Part of a small language model's weights.
Size: width 640, 5 heads of 128 (1 for keys and values), MLP 1728 SwiGLU, vocabulary 18550.
Architecture: rotary positions, no biases in attention or MLP, untied embeddings.
Training: 1574M tokens, 3731 steps.
Each number is 128 + 32 x the weight over the matrix's rms, rounded and kept within 0 to 255. Layers, rows and columns count from 0. Numbers have three digits each.

# layer 3 MLP gate, 1728x640, rms 0.0376, rows 316-337, columns 384-511
134135114115183162137142115151175149185099062031090108134145155131058150154185128058104127168171155142082130115114035156101140041142067089111128137123110052123091147121111147079140118067174149148140159105113174107181128149183149160137070109189146109109099133169102152122184148120088161080175124099092125119181127084167126081153150074108089086189109146154111100083130111071150080162165
107144146116069150177114124096136159118155114115156099151144083113096064184124112145107057113113135118201118110162121114093098127172139182140131153111164140196145131142087158128144156162068100127129072093218213087096127170113122138129157193097161159140159118140088134133139169219125134062092183117213116122157179174168138118139116086186141119121118101130148136094135127137101079161143
214093096120123172105101178121152132158106154092135145150085128092080115122094138124137106120140137114104074162159159144127104152098174111123193139121126099115107131105107153048070123137101165158139097150132094152102159068174138134134166074118106153146127100134123148118068174111122108118105183151093163131159151131147108140107088089164168171086106143150105104121096150140146124125085
137103179122127150094153022120101121130179133108192145194111117128137171148091171109171180086156152161151125170118073164173079122122077166117086095158125099158143138117163186071133057112133165081146149141146125117158099119045110173167156168141137165136117117125165077129116149094133185104139126123110135143177143124088144114131153133144132120152148137111176180129129119179110128165132
107124114159107167131152103098154093090153146166101161126160085132066055144115127132104093126158126118092177116109084137128173130160110146098117122150098090120170156183167133153121152184128076132123142096085091146162144150121089099139201106131117118089110108100101100105193119150076143127151161105193130169086146095176148190073190194119174119167114101159158141050124127130099152133161
117114168103139112101146117066135168144139169144161150141112113176095064143099117104148109139100155165192158125118084112108078134151029165143133158156140092152114179115147101144060146124031153115137161199178180151063158178145118086104119140124112144084144086102128136078106150135105178092107115119126087101134087068161126171110177190098095115149141124131144129139088139159119097148119
111156108113137123089136140127171125126151170114091073208189151204112152117144140113104113133082133106093151075111096126121126097181142116129137132164144158156166140197122114131145129123039164125132147137114129143152169095135099089137133182229115089146131154083130141116090146094103187094171133135131161159099173108094110078127131171192128088120141113134139117113172094088069105054097
126103108158104120121112107198126123166132159109115131132159091064141114143161099157094147165106158101090174087143098174153190137142145146135122153114151135185163137139116118095124110126117102139146096143082191122165086103168106138146138136129146114160089129141138071150176124158166090077156126067162134150070147145132159151117117108077120103151081085162092129140125140136131117160130
079098197116115108116153099160177128144107139141159109107159071134104150146111083117128139156214177153126131117116121106140008113127086106146107096167190088127116182142108125059124122169126153111131173198203104150074090095121174151114171177145179173102152200116096112110116160089183139146086100138130187168141106151167177132098129104148154124146158123116092066109132128118153124140178
099161117120142178151174090138122115096143117123129123129150121080108067154154186107160111068158166132197113154154189141131148116101106120124124173132143121145139146185154127119122111167085112124130090138090113080131145194140140102088130120128157144078092094081096159077110155153094107101050119163121097053161155130145133118152125155088103080014167115095175161133152153110145114158155
102088119120075130092106113145176138146066113093131144121172093133100087100089119114142174162096137172123118072125112146118154166040158088146075135099092065124214067138137170134123206196170178091133115099097145113161152114121138153142111087126084128113084084173100088167126116165133100109107135122122116170131149152177142145171117098157149155160100113143109095087084164129157147137175
098103114085085120162121136172123087203087142139160182123086061119206120156075058139144136116130112106122146079086061130105107150141152104052115110138059120078146126115088176088130136152153092167109106185122125131111098107096161167115132078107121111166160142127124198143138124169221115114152138103040191105061179144153108094103100106093096075079126145091156125054149135160129123096108
078153117146104116133147164095111103110124126123138131125162215099115135139190104133111139104161172127158099120120132071119164124112148095142114123147198125184134099184186089115096157153119122100186141150170171130160115171135140139075146116158120076183109152167129048160125118113077154094088106134166123084103115158090131150132163191176106134199114123163202142135094099122154132101174
064097145117141126143140096096169133121082111125187142177137103107159141118095115135123145105118119069138128141160117061058090204157099143167214063169113121150130131184177106115182143101045127102129090136108103099112113135073133197185098116110175086163086113098108096152123109149104228143160073158122124111145161173176113096150175122161147125120144128120102061118123092111086129133136
117128098128113142130183122150185118130122133071140114166123087125154142079113091105138131162174120191128102100081146096048155081126104135134175095132163110165142168171114170156117065090163090146144148082109104126135070110167180126134092085134081050115138097138151106122058159132123177105124092103136149134089144137120107159110146109192108161120091096158150101082149122091129139087132
138132107143117132091130167149146195076163152095141169107183094174129093115192118149083094074166128146156094123114169185093101074077152124197110150152082141148116122175178151137099177108183096156073174119132134157090108219113159065115157161144175147173088100129121147152168130093090088132183099151174179127136151120090204153154148090086060102205096119065100134101087118148132180099140
103123180133140123118124117079134118143148140137199124208143129147069115125149177132049134110179092187149083084138122141141100108045116113129117141155173138137121162119171121098120126130117128087119160153136165132078142190092107125122200123091115084112141094098118149072120108155169153103151130142077167024152146164099129177140107127104132111127134098130133154080094175139225115129103
082139093091081143110132134172151153081140130111109175112149165125123137142153114182071142158099145160125113159114119104112148066141125143173110115177150123146156124106173098136125030171163158084148130151147172166170106147121145128093115126184097100154068155150130111088128072159112090132085120130229122119072115098154123143108133106165103139144166128149128088118120091112161123129109
116121123194059124089132081117148130110172027154161127115127134135215062119181106173139184174114155158091137091137138063132163094129156129218089171160114151159152102120099128147080186141117161094123064141076149137135158130160123117102158128070130146152159133105066091096097139145108136178159154148152039109069140105119082116091126070116138119184174067140166093117237123127108136056123
123139112094135152110138101176176081118098177139122139149120111172151176093108104160173146079125122126105184131074148149118178148135171157117103095147158085144205142136150147118125105097113125102111154134105145116102102141099140174129138097181160153126090177113148082124074094130089105115129130140095145151147126104163096161076142093138112115132147121113132098122148074106058130164111
065153113096085125112151131184194099119112158083084082147143139160093129116127137114111136130184180110101119140146088204135167150176198166085142149097174161168068188161168116160107071114049093155081145116117147118124153111127154150195092178162148083151083124158099122135148181123163134124141124139082128084150124103165126096122173127149090122164104132177104134088069178122109114142156
107123177177114137141112131124120124205132151047147126137190108132047141158138111086087116102136173129011141157113113108116133136134168099081221145085139151139210084099099138092173147177077166164206144177159170108115121174188108155179200083101097064128107136106136140147119148109137079082197134173137138138130112126139116124143125162160130106152135116126112104102166146126057205152123